From a checkpoint of a small transformer trained on Wikipedia: LayerNorm before each block, normalized queries and keys.
Each number is 128 + 24 x the weight over its row's rms, rounded and kept within 0 to 255. Layers, rows and columns count from 0. The size above them is the row's rms in percent of the matrix's.

# layer 5 attention key, 96x96, rms 0.316, rows 16-31, columns 0-95
size [ 71  61  76  69 133 132 144 148 182 173 168 177 141 188 163 190]
[[129 181 162 148 138 130 121 130 146 175 172 153 138 151 102 164 193 135 144 110 127 130 133 109 121 136 151 104 142 116 138 164 120 146 138 126 107 128 150 151 144 144 132 138 142 134 145 161 156 122 112 137 181 207 128 135 112 107 105 163 160 156 127 112 150 108 128 153 132 163 146 136 145 139 121 106 116 108 138 130 138 199 122 121 142 165  87 135 135 149 102 134 140 114 135 158]
 [173 166 147 149 109 115 155 123 167 167 152 102 125 113 144 137 187 158 118 100 131 145 126 145 151 138 147 141 151 151 169 126 133 151 155 126 119 167 161 162 134 163 151 136 125 137 138 157 154 157 139 137 174 186 140 109 146 133 135 120 139 166 143 133 172 108 122 132 127 145 176 134 144 136 148 126 135 145 160 107 140 163  92 125 146 152 128 138 172 158 124 162 138 152 124 164]
 [132 138 144 130 147 149 157 164 134 142 142  93 117 123 124 113 114 124 146 165 137 183 155 128 159 129 119 167 164 126 142 119 124 131 131 144  84 118 141 152 110 142 155 117 113 157 128 133 129 144 142 136 184 125 142 173 134 173 144 148 182 119 129 100 137 198 133 162 167 136 132 146 124 157 120 125 142 211 140 111 113 143 152 124 144 100 165 149 120 118 118 111 108 158 131 126]
 [146 144 141 144 160 116 110  90 146 125 139 161 141 133 127 162 160 141 120  97 131 121 118 127 118 123 135  93 122 137 134 174 131 176 115 115 157 138 139 102 186 131 109 142 156 108 161 128 159 125 109 136 123 184 124  96 158  70 113 101  90 150 129 134 122  83 134  91 125 159 103  95 137 116 125 130 112  85 130 152 174 152 157  99 131 169 106 115 166 151 131 152 137 108 142 131]
 [143 150 137 125 180 146 124  91 117 125 132 109 168 136 121 103 146 168 103  94 127 113 148 111 122  78 132 118 178 127 148 121  76 135 133 114 133 146 131 123 114  98 102 124 143 121 151 143  97  98 119 104 130 164 161 132 115 112 103 166 134 142 130 153 110 154 152 127  99 162 154 122 158 148 108 118 150 167 106 136 105 187 186 116 108 149 114 116  81 133 102 143 111 104 160 142]
 [141 128 121 136 149  82 154 134 124  82 124 123 101 111 159 125 134 105  98 139 123 159 103 168 179 145 108 101 160 137 122  86 172 159 133 102 146 131 111 137 145 130 132 137 129 130 114  99 122 156 127 183 102 123 110 127 164 160 113 100  58 124 130 136 147 133 112 103 123 163  83 102 132 141 136 106  90 130 145 122 161 103 133 111 130 111 155 135 174 133 146 127 104 157 138 173]
 [133 126 134 132 126  89 142 133 126 142 155 165 150 161 148 129 149 145  90 130 138 120 168 127 113 132 127 110 109 111  98 154 154 166 169 150 140 149 116  92  94 118 117 114 162 117 128 154 129 109 124 114 139  97 182 144 157  58 154 155 118  88 144 152 104 132 150 154  99 173 116 144 126 174 127 154 134 166 141 124 133 159 144 169 116 104 110  94 117 116 169 104 131 114 153 141]
 [153  76 116 105 143 150  99 137 149 124 114 135 151 147  80 139 156 148 146 185 151 127 145  96 100  83 119  99 121 111 119 155 127 119 114 131 136 141 119  91 110 107 134 167  79 121 128 124 146 135 140 109 123 144 141 172 116 148 120 176 140 122 105 139 153 134 204 119 135 106 136 107 148 173 112 145 130 138  96 141 139 127 123 123  67 128 107  92 133 126 169 128 126  98 116 135]
 [154 140 118 170 104  97 149 111 100 107 113 105  75 127 107  88 105 118 126 101 127 130 159 168 126 115 149 118 149 180 167 107 111 146 150 134 115 124  97 100 124 124 155 141 137 170 168 128 111 116 105 104 104 123 129  94 110 139 125  94 118 141 127 136 115 122 100 108 128 106 150 163 137 117 163 112  98 168 117  76 134 153 111 165 148 122 112 131 166 124 166  92 162 134 166 151]
 [153  89 134  95  93 137 184 117 177 112  80 131 141  96 106 109 121 153 118 115 143 117 120 100 122 138 161 172 129 118 140 160  55 137 109 136 142 144 129 110 128  67 131 129 135 111 164 139 106 134 141 143 148 168 157 109 134  96 124 107 138 119 125 144 136 117 163 135 141 120 114 155 172 142  84 152 166 126 169 122 139 114 148 135 129 112 128 155 154 125 112 157 113 106 156 143]
 [104  98 142 115 107  57  93 129 105 143 139 156  96 124 142  99 130 152 108 126 128 108 128 151 145 151 150 163 164 102 109 157 106 139 190 120 142 141 139 111 127 115 145 137 105 129 122 165 103 132 109 118 116 144  89 127 115 136 145 102 147 160 149 146 149 144 150 136 125 133 118  76 140  88 158 154  87 144 171 166 117 130 131 117  79 128 134 104 116 148 143  99 107 155 138  78]
 [114 175 133 126 112 132 123 119  96 121 117 134 106 120 152 129 139 136 105 142 132 106 103 131 117 141 154 163 127 131 114  96 169 144  90 151  89 132  94 100 141 117 124 121  65 111 139 103 116 126 120 131 118 134 127  84 104 106 169 153 126 140 136  97 148 157 103 144 124  99  65 134 139 149 175 136 150  28 129 101 140 146 156 136 154 136 119 135 109 145 148 111 143 142 146 115]
 [106  92 131 121 157  93 186 130 162 139 105 133  82 142 148 135 102 144 123 118 130 151 131 123 140 158 105 165 121 113 128  97 160 110 131 117 145 112 149 118 136  84 128 106 137  97 146 122 128 102 125 165 121 140 166  78 124 184 158 107 153 113  77 153 129  89 162 140 117 121 113 166 112 117 120 143 114 113 138 181  89 129 117 164 111 128 127 153 125 103 145  92 130 165 146 129]
 [116 143 151 113  69 128 102 134 166 151  98 118 193 125 107 131 181  78 137 115 153 127 111 117 125  84  83 130 109 124  78 107 117 124 144 148 128 134  99 137 151 142 133 110 104 159 143 112 115 148 123  96 114 112 111 108 150 150 125 122 161 148 138 141 130 120 136 161 122 171 108 133  98 125 136 153 119 153 153 135 128 129 146 172 115 137 154 147  81 121 116 142 141  80  75 137]
 [144 152 138 156 148 161  88 116 164 178 125 128 104 170 132 137 129 178 140 162 169 102 157 128 127 133 124 105 148 138 158  74 106 115 126 122 148 111 121 145 124 107 105  97 126 161 124 100 118 119 112 145 142 152 101 112 130 130  76 142 123 144 146 162 123 122 125 116 113 116 141 124 161  98 102 129  83 124  91 172 128 145 134 132 159 105 124 117  98  83 117 189 103 137  94 133]
 [128 106 113 153 113 127 143 150 135 155 105 141 195  97 101  99 133 125 112 106 141 110 127 147  93 120  94 126 110 153 159 150 110 129 146 122 120 151 122 148 105 123 131  99  87 100 134 105  97 105  87 127 122 126 156 125 140 157 111 131 102 161 159 119 126  73 116 125 160 116 110 151 102 137 130 185 149 118 111 145  68 152  94 151 133 148 115 118 160  91 123 112 171 171 133 106]]
# layer 5 attention query, 96x96, rms 0.28, rows 17-31, columns 0-95
size [ 77  52 109 101 120 125 122 152 143 148 151 112 155 142 148]
[[127 130 141 140 173 136 158 104 125 103 137 126  92 120 116  84 149 127 126 100 166 146 116 123 143  98 140 123 131 130 143 138 167 127 139 175 113 131 139 122 133 102 107 119 149 152 129 205  97 152 158 161 114 134 117 181  99 102 128 136 104 138 134 111 140 123 119  86 112 143 143 136 136 140 141 189 132 146  90 136 106 123 116 111 126 173 160 153 128 135 185 154 159  96  89 119]
 [147 116 139 148 157 142 117  92 124 117 131 124 113 118 104 131 108  75 166  76  99 155 136  88 136 110 127  98 101 155 151 120 126 122 127 147  85 151 159 108 162 121 107 103 143 128 129 190 109 101 149 155 103 144 116 143 134  86 119  91 117 151 145 109 114 104 103 135 141 141 116 112 172 107 131 194 129 114 100 169 115 128 119  90 144 163 142 117 122 138 139 141 131  95  92 108]
 [104 133 130 153 167 141 146  97 118 119 125 165 123 122 117 111 155 103 168  96 130 124 112 110 153 120 131 131 115 128 165 138 144 138 158 179  96 154 145 133 177 112 123  90 168 153 121 197 104  98 157 174 133 136 119 132 122 119 130 118 142 166 148 135 147 108 109 111 123 136 154 105 148 138 145 183 109 102 110 166 126 118 109 118 138 166 131 112 147 166 141 147 171  87 108 139]
 [ 96 140 165 111 144  90 144 145 139 154 113 121  86 129 137 108 136 122 135 117 180 135 104 112 113  85 144  87 142 139 147 110 106  97 126 100 100 128 117 118 120 111 135 118 134 107 138 169 137 113 130 156 161 161 128 147 145 175 127 137  96 146 173 147 101 118 155 147 111 156 170 108 174 138 128 136 127 105 159 127 119 176 143  84 110 154 177 107 152 127 151 150  89  96 144 148]
 [151  94 145 154 106 106 150  87 134  71 145 149 141 139 135 130 109 141 101 169 103 106  97 162 156 160 118 123 142 127 143 118 147 133  88 103 141 112  99 114 126 137 159 149 107 129 140 104 170 167  87  99 130 107 101 121 135 144 106 143 121  85 156  85 111 116 107 130 128 148 142 150 109 147 149  90 138  98 124 122 170 122 140  99 101  83 127 133 171 126 138 148  76 142 111 104]
 [165 126  98 126 107  96 133 124 146 136 116 135 125 125 138 126 179 112 138 136 173  77 128 124 110 120 119  82 109  76 130 157 145 149 150 151 116 152 114 121 103  99 146 117 130 135 114 109 121 126 132  75 135 105 127 162 109 114 138 141 138 121  94 189 124 170 137 118 119 165 111  93 172 160 118 149 124 111 105 113  89 120 160 171 146 161 126 133 134 120 116  96 132  92 168 168]
 [134  97 126  81  93 155 107  91 113 129 124 123 131 115  99 178 120 127 134 117 121 110 147 144 109  99 152  92 112 103 150 106 144 120 154 159 159 119 128 121 116 122 142 168  77 150 127 165 115 120 193 163 151 127  76 130 140 125 139 161 118 179  93 116 123 146 170 157 164 111 116 129 163 103  98 142 167 143 115 109 125 141 134 126 114 132  81 138 162 128 137 127 132 138 120 110]
 [139 134 154 118 131  91 126  98 129  89 126 125  94 104 106  80 150 138 146 149 154 150 106 198 140 128 129 158 145 122  98 107 108 109 149 189 134  81  90 119 137 136 159 132 150 145 130 140 124 159 124 123 156 158 189 109 141 143 132 142 135 112 129 154 114  93 102 116 147 105 149 157 125 135 152 163 109 148  97 104 113 124 134 124 161 127 120  76 133 137 121 147 172 106 145 145]
 [134  93 117  99 119 159 109 149 119 144 144 139 144 143 126  68 160 146 110 121 112 123 111 117 100 162 158 117 134 112  85 115  50 132 128 155 113 161 136 112 142 114 108 117 131 119 123 137 151 163 121 184 136 145 138 121 166 136 128 130 137 141  83 159 113  87 162 124 147 145 118 120 127 101 128 101 162 115 170 113 108 119 125 148 149 147  97 180 105 112 159 145 102 136 172 120]
 [105 123 152 119 126 119  99 170 176 125  79 150 127  99 152 161 146 156 105 124 111  95 152 173 131 137 130 112 163 118 131 121 119 177 155 103 113  97  88 125  88 139 146 119 127 116 116 119 111 129 153  99 105 189 108 103 128 145 139 114 145  98 105 148 140 128 145 114 130 120 158 146 103 100 130 138  80  80 141 156 116 136 138 175  88 108 130 123 128 161 149 129 119 119 130  80]
 [ 79 141 123 133 120 155 128 139 103 126 100 157 108 167 153 159 105 146  99 132 130 119  86 121  97 165 119 114  75 110 156 107 141 132 146 143 118 117 164 112 122 124 163 134  90 144 112 110 116 148 104 113 146 109 170  67 150 129  88 136 140 114 130 118 154 148 101  83 149 146 111 161 147 113 161 123 160 142 119  99 118 136 145 102 100 103 127 136 104 143 128 166 170 142 171 158]
 [135 105 155 104 161 107 156 101 135 148 114 106 122 104 171 110 160 144 105 119 111 175  99 123 159 142 129  84 149 124 112 150 146  92 103 155 166 128 114 109  96 124 149  81 144 118 145 102 142 161 128 120 131 122 140 160 100 130 107  90 187 130  81  83 122 141 140 120 154 115 167 158  79 114 119 124 143 109 141 121  96 120 117 160 130 147 122 141  99 109 146 108 124 114 153 163]
 [100 128 114 120 124 146 129 110 157  93  95 122 141 153 162 134 127 111 131 144 118 111 147 128 151  54  94 118  86 148  53 148 130 120 116 138  70 104 119 130 156 132 110 117  94 148 145 117 120 148  91 123  91 162 109 124 164 144  90 132 134 176 119 148 121 123 140 147 116 138  95 122 152 170 153 156 134 130 133 139 136 152  82 119 149 105 113 156 110 138 119 101 131 151  93 132]
 [130 131 150 127 118 112  81 102 130 151 146 110 111 178 155 133 107 162 123 133 116 157 171  95 175 111 145 123 133 125 124 124 146 135 131 105 211 140 124 133 155 136 100  98 116 139 160 110 122  84 144 155 123 148 140  85 110 155 150 131 151 114 154 150 130  75 154 149 125 114  99 119 142 145 108 112  95 155 112  87 148 129 100  96 125 107 129 131 125  85 105 160 128 132 112 163]
 [142 134 107 121 178 105 118 165 141 106 111 126 124 122 172 105 142 131 111 144 107 101 102 121  99 129 113 125 100 145 124 125 129  81  85 150 145 152 121 142 140 168 137 118 118 171 133 112 122 107 132  91 153 137 134 138 138 134  84 135 116  78 133 131 111  86 134 142 151 123 132 126 117 112 107 190 158 140 125 139  71 139 114 147 148 128 108 151 186  80 139  98 172 131 168 114]]
# layer 5 attention value, 96x96, rms 0.528, rows 0-20, columns 0-95
size [ 93  92 100  98  91  85  93  93 100  90 103  90  87  78  89  92  93  97  94  85  92]
[[150  84 143 144 151 127 143 114 108 170 153 110 144 147 131 150  99 115 135 130 167 145 109 121 141 126 113 122 136 105 138 162 141 159 110 127 138  95 113 144 136 155  73 137 131 145 141  77  93 151 138 119 102 137 121 144 141 121  89 102 187 128 131 117 150  85  70 123 141 103 158 144 138 155 173 132 145 121 177 113 115 114 114 141 108 154 110  97 102 117 157 156 102 117 168  92]
 [120 157  78 135 153 149 155 116 160 148 134 138 159 121 136 126 142 104 164 130  56 126 131 140 119 154 121  81 151 157 119 152 132 120 152 169 134 120  87 118  93 102 136 105 134 140 136 120 111 183 141 122 149 168 164 115 148 126 118 108 134 112 147 121 159 155 170 127 112  86 127  81 140 109 170 129 116 124 135 172 134 143 134 138  95 102 113 137 118 133 119 108  74 129 152 105]
 [125 122 113 171 184 141 144 140 124 107  75 109 116 141 138 125 169 124 118 116 112 114 184 162 127 142  93 152 160 145  49 103 132 147 137 164 121 134 142 123 111 121 130 165 125 117  92 124 191  88 128 116 117 125 103 112 141 113 109 138 145 118 125 131 153 130 101  93 128 137 135 162 131 139 101 163 116 117  95 122 108 106 146  81 117 131  96 110 111 115  89 143 106 134 130 148]
 [130 140 141 117 140 129 106 115  57 152 175 127  79 142 168  92 120  98 132 123 110 117 135  94 126 133  95 137 116 113 128 117 104  93 114 135 158 146 118 107 184 119 124 156 150 132 152 135  92 156 104 140  98 179 123 145 162 119  83 151 132  94 124 133 168 142 153 150 163 119 139 146 110 155 126 144 139 126 125 129 132 135 124  95 123  95 145 144 126 157 136 104 120 177  93 168]
 [102 148 146 146 130 170 171 103 163 111 159 160 108  84  88 136 110 134 110 173 104  97 155 190  83 148 150 150 118 145 116 147 116 112  91 108 117 118 148 143 162 135 134 144 123 147 106 136 127 119  77 113  88 125 143  93 114 143 120 127 109 125  97 104 131 150 154 126 107 162 112 121 133 118 108 140 162 148 144 127  81 139 138 151 151 154 149 115  93 125 139 124 121  86  96 152]
 [144 146 115  96 114 162 134  91 142 142 117 138 149 140 122 142  82  90 116  89 172 135 134 113 157 151 175  99 133 103 139 121 143 156 157 124 145 135 144  84 122 152 146 137 143 114 105  95 134 150  85 145 158 143 143 134 136 137 124 121 153 155 113 132 153 146  67 111 160 153  91 133 134 119  92 114 104 131 100 111  66  95 148 145  93 156 120 151 127 140 156 100 105 160 104 136]
 [149 111 107 129 141  95 102 143 141  87 143 133 171 129 133  93 163 162 133 125 103 119 113 145 114 165 144 111 158 155 116  91  72 123 111 128 123  98 146 119 129 158 118 103 123 173  93 158 106 119 182 127 127 140 128 151 104 140 124 101 135  81 100 139 172 137 120 109 171 141 101 127  81 176 121 111 121 116 127 112 114 144 122 161 146 108  99 122 129 125 133 171 133  78 111 110]
 [119 128 123  79 133 138 136 140 142 136 127 164 118  80 155 137 149  87 133 125 106 118 126 166 115 126 113 151  87 147 141 144 158 116 141  64 102 138  80 103  86 112 112 130  96 128 123 126 171  90 163 110 142 111 122 116  84 148  94 167 130 126 143 145 155 108  99 139 144  96 144 150 166 169 103 134 101 136 129 147 130 144 141 132 154 136 177 154 111 126 109  97 100 100 126 147]
 [ 73 133 127 112 132 143 140 131 112 118 121 101 130 159 142 119 152 109 130 152 149 113 142 144 125 156 116 116  81 104 131  87 107 111 121 107 137 153  79 162 105 139 148  97 103 117 124 143 125 154 171 148 169 172 115 153 147 127 172 119 174 141 111 150 123  97  96  83 136 133 115 131 144 139  73 128 141 155 153 115 121 135 127  96  96 107 122  95 154 162 101  91 169 124 157 146]
 [ 84 114 148 132 118 115 112 102 136 177 140 176 140  81 115 124 143 111 105 128 139 161  82 177 147 109 131  90 135 142 121 126  96 110 114 153 123 128 156 102 108 158 118  80  97 177  99 138 165  96 128 174 134 118 145 136 149 138 112 107 103  93 112 137 100 124 148 167 129 110 143 165 118 124  96 136 117 104 132 137 116 119 156  97 143 149 115  98  86 143 138 141 136 110  86 124]
 [115 124 136 194 148 103  91 105 144 137  72 135 104 131 143 120 128 147 112 120 107 125 101 161  81 148 122 109 114 140 153 165 145 123  75 184 132 125 137 138 138 168 114 116 134 123 116 129 133 141 117 129  65 109 112 149 106 155 133 161 163 116 132 133 161  99 154 149 115 136 105 128 159 118 109 154 152 181 144 105 116 106 169 137 149  95 110 133 104 139  95 136  99 122 134 137]
 [111 153 126 102 138 134 123 136 174 131 127  88 149 118 112 112 117 131 137 135 128 134 125 139 100 129 133  69 115  78  85  58 116 123  94 131 178 132 121 112  92 159 127 141 165 119 163 125  94 111  97 141 124 118 144 132 113 128 166 182 118 151 127  86 119  93 122 135 119 102 137 111 151 117 157 138 117 167 181 149 137 104 134 125 120 159  92 140 133 164 112 147 144 120 141 104]
 [170 196 104 152 113  88  80 114  85 154 147 121 137 150 139 136 132 124 153 164 138 155 107  79 136 127 161 168 153 128 132 128  88 133 104 135 103 114 155 125 109 117 149 121 129 138 137 141 120 141 141 196 110  92 105  95  82 140 116 129 112 134 120 112 102 122 125 122 151 154 151 120 147 123 103 102 132 126 145 130  84  79 106 149  87 134 112 133 136 109 136 156 131 144 157 117]
 [ 88 144 164 172 131 137 138  72 145 126 111 110 131 125 161 159  81 119 125 124 123 106 171 110  89 132 153 159 109 143 126  83 111 133 128 124 101 124  99 122 122 116 106 153 147  98 130 101 148 151 116 136  85 108 123 171 140 144 167  80  85 130 144 156 129 123 119 173 117  80 123 100 116 157 123 145 124 128 146 184 113 121 154 114 129 123 114 133  95  96 145 113 130 112 121 164]
 [ 86 104  72 135 151 127 136 152 103  75 154 114 113 135 141 114 130 138 139 184 120 106 150 123 114 113 132  94 130 111  97 128 122 150 133 173 135 107 182 151  97 116 143 126 143  67 148  92 116 123 120 113 130 129 129 126 165 107 113 117 113 155 132 132 115  95 130 134 171 104 124 162 165 123 179 116  97 132 116 107 123 151  97 141 141 146 165 114  94 130 134 140 109  87  96 102]
 [135 104 175 167 117 135 139 139 128 137 127 161  99 150 102  84 135 106 153 117 133  90  77 106 146 119 117 102 137 159 117 115 143 156  87 123 117 140 139 134 145 126 128 169 148  65 142 110 152 118 157 128 133 142 126 100 117 133 124 135 165 120 181 129  78 148 136 149 144 114 128 124 114 151 162 114 143 138 144 143 117 150  73 136 127  79 108  84 137 129 138 150 103 158  86 158]
 [ 88 126 188  94 103  96 132 105 108 144 115 127 145 165 146  96 121 133 144 143 113 149 166 147 112 132 117 132 116 185 118 131 139 137 117 120 125 130 114 144 111 112 116 132 148 132 109 138 135 121 164 110 139 135  67 138 130 127 101 135  98 120  94 161 138 126 122 101  74 112  85 168 151 127 112 132 144 132 150 119 188 162 101 129  69 148 106 170 127 144  89 122 146 131 128 102]
 [160 153 141 145 116 108 119 104 141  70 153 115 148 139 113 136 100 130 130 123 130 146 141 165 104 124 150 172 118 101 116 102 161 127 130 119 131 150 156 106 122 160 101  80 112 164 170 123  89 100 165 166 118 113 125 110 149 114  90 119 141 131  98 154 104 119 140 141 140 138 130  78 126 161 115 127 150 108 108 147 137 116  79 127 109 121 162 102 115 187 140  98 109 176 105 114]
 [149 156 137  62 135 131  91 133 129  70 123 157 105 139 101 141 124 142 103 149 126 152 139 136 161 135  93 154 129 135 149 100 129 184 156 147 117 125 167 163 130 104 103 150 145 104 160 152 144 136 133 136 110 103 134 154 162 115 102 114  81 147  89 124 169 125 115 168 122 112 113 154 127 108 144 119 113 150 154 149  92 112 134 131  93 129  99 107  93 115 111 139 178 138 103 139]
 [138 113 160 148 147 129 141 125 128 164 108 105 152 136 109 124 122 109 108 113 122  89 154 139 140 136 133 169 155 156 156 134 136 109 127 150 164 116 133 137  79 121 171 142 102 150 123 156 132 142 129 104 152  51 168 140 146 132 116 145 159 100 109 112 130  75 122 105 135 116  88 140 164 110 128 110 117 110 119 139 177 110 151 106 110 180 177  92 114  95 143 120 105 109 127 145]
 [131 124  99 148 108 145 117 102 120 109  98 108 159 150 119 160 114 138 132 144 103 191 117  97 129 144 110 132 169  89 163 120 111 106 125  94 109 121 125  87 114  91 133 104 159 101 140 118 113 143 105 122 142 148 131 130  99 139 151 132 128 131 163  98 127 120 140 101 111 175 149 154 162  94 123 154 139 128 145  84 148 108 138 144 143 127 160 116 128 162 124 103 171 150  62  76]]
# layer 5 attention output (transposed), 96x96, rms 0.449, rows 0-19, columns 0-95
size [ 95  92 101  87  90  87  86  87  94  92  92  87  91  90  87  91  93  92  93  90]
[[127 131 125 149  84 101 119 148 140 117 147 120 149  92 187 152 127 125 132 116 115 152 103 140 131 134 123 135 107 138 113 111  85  98 151 131  99 122 132 113 155 125 119  98 152 108 143 114 116 116 163 137 137 172 154 111 117 142 153 107 133 121 135 101  89 181  97 119  93 127  70 148 151 114  89 118 146 151 128 154 100 159 131 123 130 151 134 100 173 121 129 125  72 145 182 176]
 [175 151 160 138 132 140 140 127  92 106 107 131  88 105 112 137 151 110 139 157 103 146 168  97 155 143 137 125 142 138 106 144 128  92 109 169 134 139 125 111 137 121 175 113 134 145 145 132 126 112 149 150 156 135 105 106  80  96 128  94 104 138 126 116 115 112 115 123 130 132  94 113 153 168 144 121 151 157 124  76  99 139  95 131 196  98 135 113 154 117 103 102 158 155  73 149]
 [125 138 107 148 131 158  93 132 130  72 130 117 148 126 134 155 130 145 145 131 144 173 135 134 136 165 126 101 129  92 116 174 153 124 116 185  98 126 149  79 121 147 112 129 142 102 106 170 104 139 133 140 133 156  77 146 135 143 133 107 115 129 125 130 134 118 160 118 116 138 118 147 102 173 122 194  92 126 126 111 141  70 145 118 149 128 126 143 124 147  98 101 115 100 133  66]
 [164 118  67 149 128 113 149 104 154 160  90 118 149 161 140 111 124 107 137 122 159 125 149 147 113 120 122 111 111 141 156 118 139 120 135 149 150 166 132 125 133 116 140 110 114 110 120  87 139 130 154  91 159 134 133 135 154 134 131 108  92 134 130 133  76  75 104 114 141 130  98 136 145 115 142 135  75 138 124  84 140 100 110 183  97 139 148 118 171 179 171 107 126 175 127 123]
 [147 156 117  71 144 103 121 113 141 123 131 116 180  88 157 145 132 107 132 103  92 149 154 105 113 108 154 132 169 122 149 115 142 171 111 120 136 115  95 101  89 141 146 180 139 113 128 123 147 104 132 129 147  78  99 132 141 107 170 166 128 105 146 109 121 163 124 125 150 176 167 119  87 111 136 128 134 171  95 139 122 167 130 109 116 122 157 106 137 117 146  98  99 128 112 122]
 [ 80  71 131 129 165 157 104 149 138 145 156 135 113 146 155 116  87 120 157 147 172 112 112 113 101 105 133 120 149 156 139 105 125 110 136 135 139  91 121 122 129  77 110 112 154 133 142 177 105 133 157 154 137 106 110 150 124 175 132 113 109  94 149 128 124 147 131  93  92 110 167 124 153 131 134 123 113 104 111  92 125 154 100 133 126 156 127 117 124 164 109  93 171 116 114 185]
 [ 93 162 156 134 163 160 153 148  90 113  92 138 104 142 155 134 131 169 111 129  98 123 129 109 133 120 147 119 112  85 164 153  92  95 112 171 127 169 145 115 142 115 132 123 125 113 110  74 128 131 159 112  92  88 109 118 117 130 134 129 172  89 148 150  98 148  91 121 119 120 180 110 155 117 132 132 158 119 164 168 130 108 134 110 119 127 156 135 150 108 137  92 155 144  95 138]
 [187 126 109 154 104 106 116 139 136 152 134 114 184  84  80 139 144 184 128 139  87  95 198 132 108 119 152 112 133 120 108 148 127 124 141 167 134 126 144 109 113  50 121 117 148 156 104 132 105 156  92 127 106 144 124 101  94 109 142 119 142 118 142 133 111 109 128 132 110 130 141 124  93 138 137 136 105 111 126 154 164 145 104 149 134 145  99 126 128 114 143 149 153 151 151 137]
 [122 128 120 158 138 160 195 129 117 102 124 139  98 118 122 128 121 150 102  70 131 146 118 113 172  88 127  74 152 105 162  60 152 139 187 139 159  95 137 100 147 104 147 121 127 137 104 151 115  78 100 125  97 182 162 134 118 139 121 108 119 121 138 116 154 139  84 134 137 117 132 138 133 149 117 125 112 148 127 149 120 134 119 149 139 145 109 145 147 122 129 150 136 128  93 136]
 [114 134 128 130  99 130 106 142 102  96 136 127 143  98 104 133  85  75 101 133 151 131 114  73 166 110 134 141 157  89 142 135 146 113 121 161  97 159  78 147 119 121 132 115 170 103 143 161 125 138 146 110 108 124 184 134  99 123 162 155 129 132 100 141 166 130  93  90 156 125 165 132 138 105 134 144 149  94  93 141 122 103 124 128 103 133 133 166 152 143 181 155 125 126 117 151]
 [193 126 143 121 102 127 132 107 106 114 113 116 149 119 163 125 115  96  83 127 164 141 133 131 137 132 131 125 125  77 129 107 128 105  96 139 114 120 147 131 121 113 167 130 111 115 132 158 135 143 167 140 122 165  92 125 130 139 120 112 148 160 147 147 128 145  90 136 149  98 117 106 129  90 134  85 115 172 138 104 166 176 172  55 108 124 134 132 147 134 139 140 154  87 156  94]
 [134 113 129 102 150 103 164 152 120 129 175 160 145 121 132 120  74 112 146 134 167 125 112 137 136 158 115 117 151 159 151 171 139 126 108 144 158 122 139 128 153 134 141 119  90 148 107 142 127 178 144 100  78  88 129 109 105  96 133  77 142 107 156 135  94 136 154 132 152 140  84 135 109  95  96 155 147 108 113  72 115 137 127 119 153 108 117 149 124 110 153 139  87  92 122 138]
 [143 121 137 110 112 115 189 105 154  79 107 107 149 109 108 125 142 113 150 126 143 126 139 161 119 122 101 147  48 113 158 131 105 119 129 134 101 153 101 147 105 126 124 128 137 153  94 125 140 117 126 143 110 144 123 173 153 156 136 130 132 118 137 100 134 135 104 129 128 160 123 119 157 138 182 149 181  62 155 120 118 149 115  95 116 155 136 124 114 123 177 115 149 103  92 149]
 [119 100 124 156 112 107 153 163 139  70 146 105 169 112 115 178 118 111 128 102 118 131 121 180  93 112  96 118 137 103 105 124 118 130 108 136 117 122 141 136  97 144 130 144  91 148 199 112 153 127 156 100 170 128 175 154 141 118  83 129 132 125 117 153 123 134  99  99 123 154 124 101 148 101 134 141 127 154 104 139 132 144 124 178 156 127  93 124 142  94  85 140 151 111 127 133]
 [127 162 139  87  78 148 104 147  98 101  95 142 133 155  96 162 136 117 135  71 129  91 123 164 146 136 123  92 164 191 145 132  85 142 143 126 126 110 117  86 140 110 128 110 110 107 101 124 145 119 133 151 144 128 101 115 126 134 136 126 141 150 121 142 152 134 129 131 107 189 103 135 106 157 108 123 134  97 163 113 142 125 131 128 106  98 159 174 165 139  96 119 124 138 174 126]
 [ 98 104 122  71 123 139 155 128 107 132 142 139 126 111 139 141 136  90 143 138 137  98 125 105 131 129 140 108  87 124 129 120 139 127 108 104 109 120 130 108 129 138 128 138 146 148 126  61 102 142 121 141 133 140 132 118 107 149 146 169 113 157 111 150 152 172 154 106 154 119 116  93 171 107 106 180  84 150 144 127 164 136 122 183 138 111 139  72 131 113 111 175 174 115 169 103]
 [127  84 120 150 103 137 114 149 161 109 118  93 106 129 107 146 151 146 118 148 120 143 100 137 125 133 135  99 174 130 177 116 140 156 103  99 147 119 162 144 120 116 105 120 157 120 126 120 133 117 119 168 118 119 153 146 131 119 111  94 142 114 106 142  55 145 125 177 154 103 123 149 115 138 128 132 123 120 115 147  78  88 134  66 163 152 149 160 139 102 142 164 175 113 134  95]
 [133 131 135  92 133 162 141 131 124 152 112 110  93  91 116 145 123 153 126 108 200 169 113 120 133 142 144 138  89 123 144 168 140  92 136 139 153 110  79 111 115  66 143 192 139 147 105 127 169 113 147 118 144 126 138 129 171 170 131 127 110 129 136 164 116  95 123 128 102 123 102 144 139 119 114 120 140 122 131 143 103 118 100 121 134 128  91 149 127 107  75 161  88 133 152 115]
 [ 74 111  98 142 126 165 123 118 202 114 161 119 143 109  87 145 152 144  73  96 108 162 123 115 142 132 144 138 134 185 124 105 146  79 116 125 121 117 133 111 148 109 164 157 117 155 115 142 157 152 126 130 126  99 154 113 108  99  84 133 115 122 130 138 131 170  90 106 149  94 111 135 165 134 120 142 126 109 126 121 132 157 121 128 114 127 137 157 141 117 158  78 122 121 157 106]
 [ 95 168 138 116  83  97 108 144 118  99 128 114 132 103 105 127 124 113 151 177 132 102 116 113 106 125 168 144 132 114 167 115 153 129 119 129 120 113 177 138 116 148 131  93 101 163  97 150 138 119 107 141 131 157 119  94 125 136 160 152  96 130 116 154  93 106 112 129  78 131 160 160 124 154 113 103 165 195 149 111  64 137 116 140 112 128 113 138 122 176 150 137 126 123 126 131]]